config = dict(
    n_layer=8,
    d_model=256,
    n_head=4,
    n_kv_head=4,
    head_dim=64,
    d_mlp=1024,
    vocab_size=847,
    activation='quick_gelu',
    norm='rmsnorm',
    norm_place='pre',
    norm_eps=1e-05,
    positions='rope',
    rope_base=100000.0,
    rope_fraction=1.0,
    qk_norm=False,
    attn_scale=0.125,
    bias='none',
    tie_embeddings=False,
    parallel_block=False,
    init='orth',
    init_std_qkv=0.0272,
    init_std_o=0.0,
    init_std_up=0.0272,
    init_std_down=0.0,
    optimizer='adamw',
    lr=0.0014,
    beta1=0.9,
    beta2=0.95,
    weight_decay=0.31,
    lr_head=0.00455,
    warmup_steps=203,
    schedule='wsd',
    decay_fraction=0.629,
    decay_shape='linear',
    final_lr_fraction=0.05,
    batch_tokens=[32768, 65536, 131072],
    seq_len=1024,
    doc_mask=True,
    train_tokens=423600000,
    steps=6109,
    dataset='wikipedia_en',
)
Each number is 500 + 25 x the weight over its row's rms, rounded and kept within 0 to 999. Layers, rows and columns count from 0. Numbers have three digits each. The size before them is the row's rms in percent of the matrix's.

# layer 3 MLP up, 1024x256, rms 0.0125, rows 600-649, columns 0-63
081:536484494522473545520521540471506487496478495469512512505481511445515517480526460481482520507487486478580496525503494499526514484498528475495495483517531501520492483498527502514550480502496483
080:497478525528532494484504504467507535480498509492461514465455481452547526487500484526475508482467529505527540494516537547495525501497503510524502500514473499484502537480470492467472480482475499
081:484457533486529469539501513445508448519482525520493529509502503533502499500483513555487533505465480523483534474489526489504520486497502479548540478502507501453498507517546475518495510504527520
078:448508459486541521506507542509458496495454512530462510499493482531479488516537508478476480506462464467498510495512527528458526522499494496546463518494490501538500437494488512488498465484506473
085:480491490483499531512523511514491461482429544464550463455456494556446516511493517479503519494525540531482499479509459487476537532501497501433507487519530499493490476464503544486519536496491512
076:496467516537530520541475508454539481503540481480534537496469474504524467478460506521525510500559502501530510499483549495518487498502532493489552489509521501457512488499502461518485481527524498
085:519510509479465499493510506500511499464513495480509498480504495476486493521486497517453496497496479445472461449496490468501519508502519493488493485508518500433470479456504511545479498503492494
081:495490473503505431488491549483497541451503508459464503445484515513510513490498509510503521478474513500477487481461488452531466512501497488506525532444466498449501495483480520485489495471507473
087:484492536478486511483498495542483464501472517526543484527471518490470518502468475531474519492533560508498496504519488536497504509507476546525498474478524497502499492487504471509505487514535506
076:490516489493446512477452509509515486479478491528503497576529477453538496527484547492494447488461464486528498558491471504480521485501516529535512499505537503526506529521522464534499504512510476
956:501494497504505452536494494488504493495495492495495499496503496496499502508546508502498554579504501502503507488501500530513499511386498503494495455510503603484505507462500517510498493504499478
087:463475505488460493521509514538507527496468496488545461557444487511478496483514479475510471505529543489472524517495529461459464528505445515463488484511512498506508493493495516468520549540549498
076:546496486542493504498480541491511499498527537512445512488506476467565525504532510482540443507513457449536504546505500516509461491501510525528500554528472502504510520510506487455495490493492488
082:496499464541484522508509454546498487486483517476501486531470507450446574539514493548563492513510482478472500521550495493518501525500494541496456507513507501465496519469527483525543494509500512
083:495475479523525498518534487497486473503520510505486507498457501435492484523524533466509558504512496535533517543543512483519543483500540515570520534525516501513492534475476489489496489501466502
079:504474530500487483512456499533553512507529496506522489528498476490509492483466484502465527493541530464500502521457489497464522470507504469525517517502512496540464468465491497478476542526489512
079:464502450503491521497526480481481491489521534495461447512452493478524455556463500485518480502492489508479500493487495521522488496500481501506525506486485503485491460486534509525479478509499441
082:460537539495494523518504525521510528519503459516488517502533466512507464510473549514476466503517456482488499441445511466473438521501475480462451488454472498498516493477478471519466485477539523
084:481495539478510515506458524545462454507491484516530510485507524524474520490503501482422466495478512548518479532473483497499496479506476470503538487520560498522507464526485469488494517506532514
079:498512547478522509486451533517497526485472520519516539504561482563535512518511522482513539493472459485480516490458483511488549485497471519553518500528545501533517523494521521544512533488529510
082:456449504494531509532492482517480482536521487527539536472534515436507521507507490536501538496475522486539509475513484481448485510504524539527441493466520495481488515510472484465486490474527498
086:462508469521494457530504479521520544472457513461499502545505501495501562570516468520533508485508504474458484486489480534474485489498516551493486505494505499473509533489469493492476521498489464
080:465485520494529501492503494544498503514463505479484525522515470522519516477457517481515483496538493522475547448499518491513481508499429488558470481507491501546531489491524506452542476494508515
074:535511531498473519522516523461524469470496544476474479474534519531508466519474468508483485492519506537493465495507433499536489493499515502495466468499493497530487452501500536513534485479469485
090:458480470497538475499482479519491515502482492513519470501501509478487494481507483508497532500507498513460527489499504486501481498501476505453518492502514500482519489552493476466490500489486526
083:479487482543514496488524506495500516477485516519530522517520479500556495512537494431527547511459514499530451533486456529535498499502523488508498498478521499496547534488521485496526432487441482
080:507520549491457487448489505494469511488453474556488464457554489488522525506444509499511477485443480486489520506547516515482507509493521522546488509513495500502535551553478506474478498485502528
076:513486522532514525487505510479504513542493468491516497508518469486527443427493506472484482505491490525539512486493528460558488512498484475511517499540509499489508544561504466480500544493520563
080:514483458498523456502504457525494525501511502466506521440538515491494506488543487499521531495545528515493475503543452495500502511502525515467495512520524496484472511508458487504534511492483525
080:504519526514446509481445435474542502495490482481495517488524507475517501497482472526531492505532478459524496535432515501485453504500506491486519491505514501445522522440498499534512492512541531
084:455479497482535501495492446479531525475465548469559474479515505469502498505495454533482516498521506505457500494482484539486432502500467464460534489480547499438536461519483489504508481465491506
086:519491523526496524492507498469508509518526460526473468460505493507467536483473519516523486498558518480505497469531529443477554497499497508566476485532448501489504479508465484476497504472531543
078:461483513491524493495484511478484469539525441474493534509565444500464482517509513480471504502508532530462469469469469492467489494504506521511479527460497497530492465490492528472463504488525517
080:581495544477484487512458472457483492501485521508490517503524541503488533464500487498487494507452467473507537516560489465493507517498517525477514516487522500471490505513503477487528514474551504
076:545509496500452511507523521489504498524549478567530467508526488480481498472493535499511480504477464472539504574517504477517489521498544464494488481519476500528524536520510500522475531530480525
080:454475467478526467508497507471517516503533476495530462500517526503467527535501488505564509518563540500452500467494509479460526512496495547482457502512489498495487457476479477480514508474511481
080:525501446501537465514495491511497497536497546466445487537492509492502522517505458499514459489473515458521481462480525525499460471505471507542475485521494501507469496553505525510532527558519469
081:527508516467496479487509480485498502518471487448444473488482499522487520474463511559537497509488512464431506471512530473524496527492468459472512525503501501453522462491530486509564503487510498
079:543506496528539480511439530525485502493514479524486503471531465526535470478444540530504492464483515524494532470530512476477472531494523495513555470513564503498529526533487495500544481510527545
079:521462541465452516496521517501488531500525487524482552454509502489486497496507519492478502509492494485508492473547539473502490487494523499516482498504467499494498452475502494480494510490541507
080:505451476500595497530531498500499516487514582492502517544497492518521485517524500488488522493475526509467508453505533497474542535502491526571487473504496497460496497510459505508477500490529498
082:501491414511468507466481467510547525467517516493467481540475488501499446546513462492524493505538506523483468534507465501489462497501533519475472487514511498486510486482517512535480497499517492
082:437520451452511496506537500497479493450451523470538467507497502501546485484485485561484494513465492471456508447480521552474446507497503479474492488477480499439502469487520508532489486487489472
080:530496466455544478482480497557482469495462504515505482489519534473486483517531467480483551489528521495448521503500500505515521524508506539423486550512524499483478495494502506485503512488515482
074:509501495478548483519493527519454442490484476466484484507505518494511468467484520535505513498489497499430534495480497471553480520501480519454526515473518502529502511539480501486526518524541493
077:468490471512493455506503531489487493483549504512527482463512502493475522535511490517495522493486492491478523467508491502484517504496524523490508489547491500448461487491494513507533499486485532
077:532523517472496487490451513487517506508493464462477516541537477505538509507455479506511471494513528456517525468473482481529511524498503540510494490520534499505493489492447502507523499513543520
078:451506558483483475510525480522535472525497516539491477541505521470514497509494480545457494494480498492495509495502473577520469502497493459474502494479487501474501483490530460502490496495520476
081:530520471544487469493502514459499525483547546492504561543496503523513485482515473475524507498461521522537455480487486506499455498499539507501505507532501497500511518453523508526512513513508470
076:496520544462494486474487493543478494507530533530474516472488527527453458514479530462474492487446454497528480470509501495530470502506489510502473505488507499519502448500497526507451508467537477
# layer 3 MLP down (transposed), 1024x256, rms 0.00628, rows 600-649, columns 0-63
087:458495467530472445540481512434492509515484501467481498502540510494537511500490489496450502442512529499545484533487520500471499559531519504491539499482500514543505483506467513456514499499487510
091:473463508467485473499503480499489456496529513492502441493451504493514516497539551492500499518535526477544489511482516551494530516512539518505489532491506522459451521535427508501460503524489513
096:525537481523521520492488528501498457486490498482561487487491476535489516528462520474467532435494512492513512515489501547510479547522500507490534515510515542502537499476476435506489512508517515
091:512502481490449506469502462521487481469503510484464489507513509500491542522488523490510528498474461532509550506491501466518535478491527456488522512466432467530490504442530528488541515487504495
099:523466515486455516458501516509532524501496494481486534474518537481507507526538510496513472530523519483527527521511478478505512486445510501501525469491507501486504501476477481522524515537506504
087:443465483521525536481459528457501483497516531462472493493493445501508521461535538508493497489491500501497532512521523490490492532489505519476511548510533477499488498489527568524480545500568497
093:469502496464532512513450464419449487514518528525502496483493469467505469490486493527456469491496492529502528469514490502536506504489482525549483545543455455523477484450531501483551492461480470
095:495500502494512526485480527531499483533526499498456507486463466452485526510508533500532529533525494479495503500475528481490494490480498485531508484529527505498453516488514484508477481502513490
100:499480522509513509469505483499485500487503503565568471512488522534462497490480455490524446532506505499470504485508435528458530503463488501531483485472522570508539458524527480525516506490491469
087:491533489489480479519545506452482546508487524495513501499511498510520477496473486484508490501511456489493461528455477468511492522495495529448518525459465487515514492523527522501476476498501493
576:499508518502523450523494490496500496482494504483491508498536503497509528499548518509486545543518503494528501466497488546543478597434502493484515460502525605485517499463491512518478496504500461
094:523467531532453513506528501536517509443508492522486500501488523524498460505480505503538434499477525461447515500507474516473504471477508479502483478497543492500487493492436504498519526517515491
084:495479494497513527495493499484518501471519484453463488482508508530513555470503497514512546502532495511498496502481545462508491522476542506474484550510468487457474532548521498509499533477524493
098:541473506496491497532528476471561488482493492512557470525487507509518472507478501538504469511473497454483479562497470489464497467508479534501501489535536523489526493478471475491523478522486496
094:554487510506527489503452509523552504490470527491496460519511541485444525476468557511487484495485514514481493534493492478509501541509498497522524496481492556524513485541483557471488510517491504
087:475484508478512510508531523450479503505516546543488475488479514516487498471490516482462463495518508495502486523463484544518497560476519471518495466479513541483495503497506558511494502518479481
086:560501465536498491501506529489476517506478539445483469509450502508498522503482492485517490483497480523479509511479525496522508532512548504468503460474491476441513484485495499506467480471518517
093:451555493503513555534474491469467479487485516515515515507499481511543483522520479513508503468484530514505504506536486514508509494473540459469496534553497518512539514454504475539494502506491528
085:456469491497459502469506505496505511514521494518515488516481508542502482474473479493485427499528454485491504514497471523466504464477485459510500498507506546484512446499501523534499485478517504
097:519502507555496510479507518542500501497521493471545511495527501489486495497510523500455501516516485490507514518448502496536493444474487489486521525477475469499443493478475437522522506481523519
098:473454531488517502549479473451520411495514514563515463531488493503449482483491503525474483495540475491501506497548474561479500540488486514512504474522493552529498507542496565495464508501539462
092:524482558479500523506534494517536485474490495515543489519508476460485451504491493501499505503492516453489498491521456464509525491486494531517525463507513503521493507521419484511514455522462472
092:537503531521440543493508493533526557501514497508504472492485494522463526498499501499525497494491478491457501511449527538473498440459514479473484490494484489442489490486530471492517515483480507
083:476495466522500556511475474483460518543505498495517546485507503470538491494535461493469525526499479528489488517471545490445494551495529528520482460491508531487525484517545477499507516515486483
103:530505545536475490486514479561536511506473517492530453504492531509482481495512475486571479522472498464465530541486516503464504491511466481531473462502548490468492483504492493506434497524504486
094:508482483503493534507507484500504484483457506488491518463572505504514530500525470494431533486528498516500488496465529441489525516457514497468533518468465517488497472553551474425498505484456497
099:514508515480507473502488485505490467490494470522565571488510497531516500503503499525523537513488520548471514506539497475499481464504467512525511512492463501484530506496535494526467511506511488
095:498566487499484495510476505535488475479512499485571492486511498527506516529495501488504481486495515519524512517495519555477501441534537486483514518521520536449495531491499480478464508493551542
087:484469528446532537491487434473514489494515531558484444491508520455478465480474472494474487499526483479533482491527495521476506497535485531493472470514552537474473501554515534455496477499513477
085:464541515507512501534508494461514516473490491523502506503487439527537450474504485519483498505478507468504504501465512510552461517515514540443495529541493511508493499483496494516493503498529467
099:495460527499486491513492467494502476481489460497512479505498508481500496488522460505508465475471461492474542488498514493541527482492500500503459465529529502479496531511511516456500468505498480
108:528484501486543551508485504459475487506495530570498489516510488500504516493440534536506519443495516525474481520528454559475489570543499531512496553501460503490491506482510514533479516534477532
087:505509497499506538533489488489531475515471499483509458497519499548500502526530500464542502480504512498510554519506483473509492490477517463531465489499485543502521530493572538516512543507531491
097:510508499541491475507487515464522468470501495501527522505522486487497485519484476509498575517450463504452536495514534525496477508512444482471504522523526523525502487487495522471508495498538493
081:498512514503526458509496489489505506458508520473512543497541554485534484496500505507472494515486511509497493494535530455508502486492479514446473479493487494529502523525510512479507483514497535
089:521485523492502565518566455555461509488500468530523495499498555492502476473509499527555480519508537488483541499556461537514500519514510509519515483509521530509481491477528488515513506486505508
098:489494495478494486550507467494517496522527488509505443512471463497485470520495497444495483444532477516505499520493503520486485531517496516527478465506546461512502514486474543514513470482470490
094:543502502513486496501523497485490511510495463501486531476519503513475487536485506495505538496454462493503516505497543514511473474546458448499489494518528487508483522467461489488503456496487536
102:512484535504478458470518551479483528543484534486491559477513471522500501508519531498517535540490487519517529470491559519540460501501471494457470515500490484483464524452539528521445481502522503
092:477513494497481481480469527505502459484534465512504499478505463531473456525471530542459532472477516466495489497526487552483466489565513486488525536528478514519486498498481499456511507503526467
086:497478508520499565498480507513481469499511483539547460466526500468487448512502561467528502488520528514508539484513484525445521528493484507561527531502510547471469513500515489491484544544492486
090:495495469488493527557541497500517469529535505502516463448480504488531485497500470492489457527497506474523499480482486480472544483516543533466491485502498514475513479527502510463518508485508486
089:494460471509477518495498466549508499483513451496519498481493508474519521515557470489558500480475508496501517534510516465499530415455538473483520487490527485520515545485523441522496477511507498
089:509476511521540514454495454522515493517506485556495491455482542465442469478464472453482496550536515505506522463501471518476529548480432506524505480464520516506484487510494484497510547517498501
081:540505525542501501491518528536448530508507518501484529474501509488463496470555502484534509519515470491449546496467522483500481532483488456532468475496538465527492489508534512527509481490485496
093:521436525475569484497498505464514501518505496497478522499460515487472465442493533524499469522489489504460514502512513520539478496469502537512465511489501493503530503511518536503490481518543470
092:496503511518507544544495496491493557521480491482497491455501473479490481481491503484504520542504502527494541475515528544473454444484496443502492527505497542515501505478580516483528534489501498
090:509471478468531472492490475503500503508483502488514518509454506557513516494520494511475512511505462510496487477495520489557525550468515512488525484495493492502527454482498436465503498544493503
099:479501483470474521559520514515530511493540476464513519478528486505534513500550478515478513534522510510530475513467518483509504441478527534476483506503534493495479486495497479458522477502480517
087:478527495523466465473472507502491464511530518473509476514430483491476519515504479506485519528529485455496524485488494492494477451505542437486506490494548500488521444484499473483512480476537462